Weights of a small transformer language model: width 128.
Each number is 500 + 40 x the weight over its row's rms, rounded and kept within 0 to 999. Layers, rows and columns count from 0. Numbers have three digits each. The size before them is the row's rms in percent of the matrix's.

# v: layer 10 attention value, 128x128, rms 0.131, rows 79-125, columns 64-127
# o: layer 10 attention output (transposed), 128x128, rms 0.15, rows 79-124, columns 64-127
v79 101:507561570553494500517564536461499462498510433502509468494510499521451506552537549500483477533549580497522473514416575540506503550477412462510477465560475487441517483556478511518488530467498485
o79 103:485538549493475495479527476522478468500453449480510491512486511529577521517491525530482486455455516484515506479533501474535446525523536460455571515549469529475497408528490467497554445530526484
v80 093:478453436498543455529551480498561481547561535454550440541484551488581472482481546468549548424505541495510449488523520552492519445549517461425537509489531547490454490414428475534511502528464413
o80 089:494474519462476550481484486521556483506507448500528596480513445461515500497485429490502493493523534469473510434478472497514522508575542546501463458500501442478473508517531565583521550460610506
v81 100:544436450461565409464443451536480543573561525500468522498506562498547480474484454464448471540484474467551582485503474480490500439547546509504547481514571528535485506405475484512512453523482531
o81 101:541443454502486472518458508453614492467550511507481539502513467463451465454552480538485595524512470507464496505471451535513549469442504545537477496482494529483547531472545619506484573462550520
v82 119:466475536540508595477557454522440482499428449510491497496527511504432499460491522477576560433545467537451471503528457482472499614492483480506506534531465472477453496539488472505518509450500401
o82 110:515538500572504541485566573508431534546535478433530480536565529515493489541541486437547425502514507544524447502472517518478525481583499464445428475458477442518441520550499499522481434490456516
v83 089:556508533519521483475443444525472568534571507511484486548442548497566410545478514553491544510521404462557533438531458435476497476526529502441533507477552556530498508407493497443501477501459476
o83 089:583475483521512524516492524535600489474481488517496562462488515490432488458497506525460551521530502483507457489443504503498493491457511573484480446452530520523505512480594522550490538441517514
v84 117:510507485452489433526464520498518542502542531466572489512530543522562578570521469509384491524489526513515542508479523529507479423552504502468527487443544521515571493464454532517522487508468627
o84 111:507470511443504454527465459474608476449507517556475479432460507497462476491490445562486577555524455457514521495481497457525438496460477502562507467556547532480500487518560596489542540521542480
v85 080:488527531488511517481520545496461510502450449511514531495567458503485519532522485552412438539533502510502543518407554467537479525507462514544461444513456423454540493581538530526496443481533573
o85 082:482490537494475444502514471461475511486484516473475392500474534530521499520489527533482499512469513525511482528553496493537477508467470444491564553529526542504532481520460468432531491552469496
v86 110:488471486522533483534556481486569476544542535434558442567509541489559498476451580499470571501545562508531466509476501567491498431521474461437530501533506549472499476473420488507481514515469377
o86 097:486491570450458568478451464546561459455477434532526582463506460453547496504460472493476487488517529433494536421531486468522500538569561553497465447485500502476468462531544534556546533494583509
v87 101:537599567542504501485493506508441511455512466555477540497466504504418507608538452558522487536522434491504548486452550469475498504487494502537461502475481481488519527518468556471497466477546566
o87 093:521550451510518476509559498483453471512474497474465442495485580577479515446509530524466522481504483525504441603502519479473440506437482493513557508516485483539498484445486471446513442524437483
v88 097:468454472495514541498516470516565466534494520496550453513573537513581535439431548437459515456506592514463443494576453513528483514534510488455522511516512507476480492488490438516480551509447415
o88 090:443473553470494530511472524512527514491536504521540556482532431443513468558508466516540457511505502499552522403516484516575530458598509532507449484457523505463466477580521573541489523488544504
v89 084:459413471476463555515499452520489485496464521524510495483524504496554529416470514432490564439458526512432465491592426506500497526492532497476567540475507496541480494461498449503504539485456493
o89 084:499480502530524517513455554511507549497537525518524532483530458460467449561545443474543469539518507500534508434471502506492556439555463491482427463461529460499470537547536542549459498459509509
v90 089:490465542447607495507488480520477530548505495479526504546462529447491369519493524509502519479618413524577515462527487481457514482614459468485500490483577515475464505508460525451490460504527434
o90 085:553449475512434548528520488502554541472490517494453537484504522470481527454521463477444540542575540542434494480467503505503535498521520506471464484414463501507504517535545574493503503475512520
v91 094:496539609535466522473503530494478500432478438584498480455521436519477476549538530466483468527513552504484506516491505474515506585444471507534413465527458464471512510541530440510462554482521575
o91 092:487502526511504466504529494517437513509466523489478464501479494524532522529513540554487464492437516513570477497545508517566475457500476435435605569507537554489530430518492427451510419512472488
v92 089:473562486574462551472547535499524472520502494415558488493573523537516612542476483455480490535519605504471492506475546542544510490551540468485434477515413490459468509489466520593516491505468561
o92 091:421528507472495504513578499473436431506530478509503504465492467491505477488514526535565523442445462498540460522520470498565473509546498518550535534548462495474436450544481524479522487526508476
v93 092:479491532503564542493479480488538529503524547440546399532396519515543380531436558495586565471557471504545469453565460466459496496516463446472462492537547540490443515435471527461525539525475366
o93 088:499466495503469533506528501556536510519457470495508611477512478483513556481488481459470488468516548502478499459481536510514506497547550556465475438449471483473476497556534506575493485485526504
v94 098:519537449528448532474464538497437498494503445523445550467493452523449501478543436480547457536436514449467534490460539468503519516453550535544470508468436446547494513512543529529507430520537607
o94 088:525536432545504478493539530449420480527538501464494437553487507536483501468522566511536527476445460487497462587488480506459497537438468500539564565538472472500518532456445432434460505482457485
v95 100:487542511507525516527548538503478507546495491520475533477493508516443466593567460615517484533567423505538537526405560490422475447492455502530477465515468516476523487548493616535493390492517458
o95 091:484557496499474503482536449480458461461478481497488398510465561553544555460438513471477468499470495494461535605539499474435464573480514486497512500513501477563486560437461403474549526549445517
v96 090:545523480503483479534539549472471509473524462453470562521527488504453604507565482570486488558459533491527529498399561504513517464434475515518553491516444460503591502519502539500502449463514581
o96 090:522527478502522478466506487491505459488488452478508453514487558539534476500489543480500550475488467439479483547516485449426456575426502459555519491586467504505496505462475431448538501534500484
v97 088:558441483445601438530499482498486519523540536447493518548429549471489456508513515559484517525552439489589503471485463454444515431541474492504557498507576525526512503455479511399487439501520432
o97 088:571465455497489504500470457511591494453477496491477553507521540486500525458509465451416568508584542490422522490488508492442518531462556522508433441457458522489521548492509528489509535478521528
v98 119:534424495447545523535496500490433460489441481507472557507428496447415412469524518591522512471538393493552535497525508501452477510457410519540555510525554492520557485519494524423495456484522392
o98 113:572480494564476538463447485510533514489459486449523476564514550518505562496490493433429482530541537491432521519506544482435516550471537442473440492464462488495541562480523490503456483492446523
v99 086:465594605550474552489519508472479480448461478546492453465466453502421477581502497538572468494517440511460489508476554492478502589467442488541449508503475477455508507565555517448497541483528476
o99 087:463533511504524486496560502522410504561452501472502436515484558570526556511469529503480423462489516539520495551525565478484452506515517475449545512509494479550487460495453407480498417539436473
v100 119:502531506516445518512478487519521508489533512466528476526545513540555641548477495438419473482458577520444494476473494533508488508532562523457503535411501539523540495495481453499492507467475637
o100 112:492541514480541472512510548495526517497539531550485486428498499498433417506492483548573548564505420474582484441474507490547435455508460519564484451531553513481440457539545585494520503508497464
v101 081:488580583555455557478505538481474455444446459537500483497568477529449603561498497499483442534487534504434520516472533481541492596456470509535446500496446449476508510568532485501495535465504573
o101 084:459527533498539458509544514489422488526497526480491426491487536552503489542508538543518465472465485530568465531528535478521466471499489467478548521519512507521477431527478458461500431541436476
v102 119:522494527522565474471513512486490494504519476531469516495453474471464338479518524567567508537551430468580500479475510465494491486445452490518484459584503483469471506527514529480494512517546376
o102 117:528482506525455516490488461517503482474447459454508528557485515510572568490497519483404460424483570498451500540514501514489540547468546500431542534453472504516561505461482402502505500474506541
v103 081:480551626530482527512523553497492490459442464550508505488509451504449489549535539542448502488522525508516506532444524488474504546474427494538459469546455493450539493625515518495484518444549517
o103 084:485550571514491487483508475525443512481447503501494423499471538533555540533470521508471442507452534520533522493544526473532456515511480439435553524509530558520508459504464419469555437530442521
v104 082:536470385476542450553516500474549510564552531445478539559473514472533480403513494492476573495498507475552489484480493533485518415499512512483538534517538545513510471454447500475472464521460429
o104 079:548514494498457570482426475515556489430504446529490566520492463450526498469484498463479558513519496416436535456508464448452533570488525570536443460491475499495502539457523530517493599481545525
v105 090:505421406450483465500480454501491516498531517472501493503563559505548586427476499439422516503423566495455503529542428519539500451510537494491603537504525507528522494416464442498505526522463549
o105 089:511469448489529498512432538501574501492558522544520557482539454440453419516553460516544557520530461478501525445492471524488542460484488524561438459512494520446498520526542627528491523476548499
v106 084:471605539554469537499517537461589477462528504434548439513453466549496520598484541522535443529536557500509461498453534545555501531488486469487414511508457504470494503510507522485523554516515469
o106 091:450514541443514505501554469541445431537458472509524521490484530522524536487432547508512460425482509474528497527526546498526432547530557528492554498532486506495467424515439420507525472534510474
v107 111:532449512446550444489506510488466492468474494528472512504411458443439371443526524560567518474510411485545521524489508462482497499436426508530552500538528480498515497526515493444498482501559409
o107 112:581460478534484503459441479521525535518449491449500500561504532508537566499513489440406467491517581510412518512502529499443540536454514450435503512456483486512573530454502449510483487460492543
v108 091:508455518474505536479411446527461550472470518504492492538433500499535447452462481535542526497470394493504535419575424415467511497530522536486566540476549524557529514430494510409515493501522487
o108 091:557437455547525498495494545497546536534496500487507535488511525497429475476533493458488545535564490511476476498443528508447511488458472516518447447452479489495505564504534515523448514454476501
v109 083:511437485453548494483458460560507529592484545478504531526521534452547477450474496465401491496565451499544503472532420489533516458595549494468501456502527533516471514452507476506488448517507486
o109 085:527469534498477530538465516497538514425557588542468541463518467417410444465525480509527550531533502551484485477472479557531592453491494536501428489413526527504513518516530595501487555489505528
v110 097:554426451406505415517416487509472548489539538492463517538466490471531476419481493484474510521434485484503519484529419476531499454492533520506570530484571515560533500440505455437502499511520550
o110 098:575449453501522473503427511502587543502519522528488548504510481447460471484530493502485585552541497487438520450480492513474526482419477496533488491489491540471556520476538549507482529460530500
v111 082:531540481496443433476471501482527545455566543512450511458468506533466558554509412525528445587428495471488537517462476487498495442466551521553479506504500506559542505507549556484523529522553594
o111 080:455542424469547416507522456461492463538514527528501484520488536526510520460503517472511520460495450487489518602499499542471466519418508528585529506553490534497529520412414442468513504526465486
v112 091:528425460491528504497493462511476538516531525456482511537395536467508455461464485543580544498496449489517489465533406473454499476515505487476594550502545554539482504411499553458524462505520391
o112 091:560477442544495519479502509517549488514509472498538566526545526475481503467521490414486530479559514486432495524455486526426522548489551540528413445469442475493485557485505496552474528460518515
v113 087:509453528518490531472475451513476499461495466478554500551520530469542562474465551472437589456496530517513498468573485523501515540469508501442548540476508527490531493467400415478503559477440535
o113 082:555463516533507527493447535541584511496482462511511556426498489500435418537540472546470534527535499464565441421454506438527495471511468488461478462494538525473484465558638594536476458457527496
v114 111:483518427461391501543509503476544479462491515466499482487554490516522645472496496443448507439417580527412470576550483571540494512472541517499550532460474494528555481483530492516490543502453599
o114 108:453538501476544509501455538516477529527543523562517488475532453488464456543469481504596483551508442458524538442501505488493477466520464461566477487600524506484463480524500541523506475568497457
v115 092:491469514475558474530538485477552492505550546408560424585440536476549454470467595466502559461552518512553445487484483519513511461574453460430535527513555533468502495473418475437508527497476404
o115 087:520445525452464560482486488556578494482464469499486592464511487452511518489479452482444536505567567475463515396512513471518503527553548521473467425468477494469474453560551565552546509466592512
v116 113:525434553496535529518548474517458498494444451540483506490499521501435421490518532573514542431572416507524475506523477466431487534473418502513538497548522479503511499562512496440490447479519394
o116 108:541523511577467549483490498539503558463474479457530482547561529527530545542465456421484433534542544530484527482495516518474527504527528444468414483448505499495482561522502472501521461501428556
v117 096:508455542493554448522540433537512466531469543532466449524485528499494473486470529535513479439514437509485454536524431466476488491553462510494536520520541494482469498485502439426490459499516411
o117 096:487486533480524528491484524551504546491494534495494511491563495463482508514461428480508466552561540566474551442524515538494566444545520513484410433420518474542486515494489527548535524491490549
v118 087:495501507503503454505479450495565488475552557458546420549412521489557454507444548436556557451508494502535446480547440502527515487522501484435541549474550533505477513398453444441524575519504432
o118 086:540453498472508547502482514576565486531466482511498632464519477460454510487488454499475541493561531480491489421457529489508510488516540547482490434488487468471483444506557553583499504455599492
v119 106:506553444523440508514483527444492504462571491477512492517558512540505618496530455483481495558428628474501510501477528537535501525446514486500539556490484484509537497454487482512509550480456606
o119 109:485522453468528473499492505489492445510526447510515505505475511520519438504540546555514547468468437402536475526505481419472438553454485505566556514592468515453465454506493515465517470528568432
v120 091:474455496518556551509524500466542525513536528454555443549464515484582434478470567479547581439566498512548468438555518504477491506517486464413501517535521543485433490471447471494494536510452362
o120 088:515456531506463555496505487540551500502483433490530592490489468479536518511492488465474481480503556462512485441483489472518511530585534528451474467464499489471458496554563496553486514466561501
v121 104:549478470488499446478467488537442490539538482489522521529507535454504486460491498415430493481475545477523535493509488522537539499541536510473497517466550520508497508485449425513521489496532564
o121 097:572460482511466523509473523481565524483541521498465537487521468463432463474555489583499598532534492523506451442468445513553519478464481526513511541485502524455540462503594646484491517434542505
v122 095:505425444449521506473480440532451504510474529502472497497522556497499575455472470488491505473467474501434504482578413472512488502504536512493609529453527491562493504420512461469504474501480502
o122 098:495471453514554473525490557492538535509553568502514514487559493458453423519552457469536523534557473536500503501476499533460558438487488522557397448473494469499470556507516576524464525486494502
v123 109:531464460448532471471469480509491485519500527544433511492437489482445390439472497564537438545509436461511517515527496497470478445475477523571528480566545475541476505471569504461484477541545351
o123 110:485480461493490488482440469495503489513482523493524515573526486478564561471505523460441475460510533532407571550564510566473546519465563529498480531427462506494556543429437462504452537502477533
v124 078:537435466429545469495459484505487567504544513482498533496439504452547372459518503462507552466538448481561500479559438456501532463555536510463506502469567535522482501461498510473519465511529507
o124 081:594458445541459548530486497510577555458514530519465565486521484468443516474521464468493572538554542496454479467442467529502545478471489498501474510462500521484534539499562547495502525436525522
v125 106:521579444549467455465461527469498510514562496441475532486457503527493528506504438482552459580436531445522530490481565528536504490451554517514503512513470506532498510434509544551524488512459566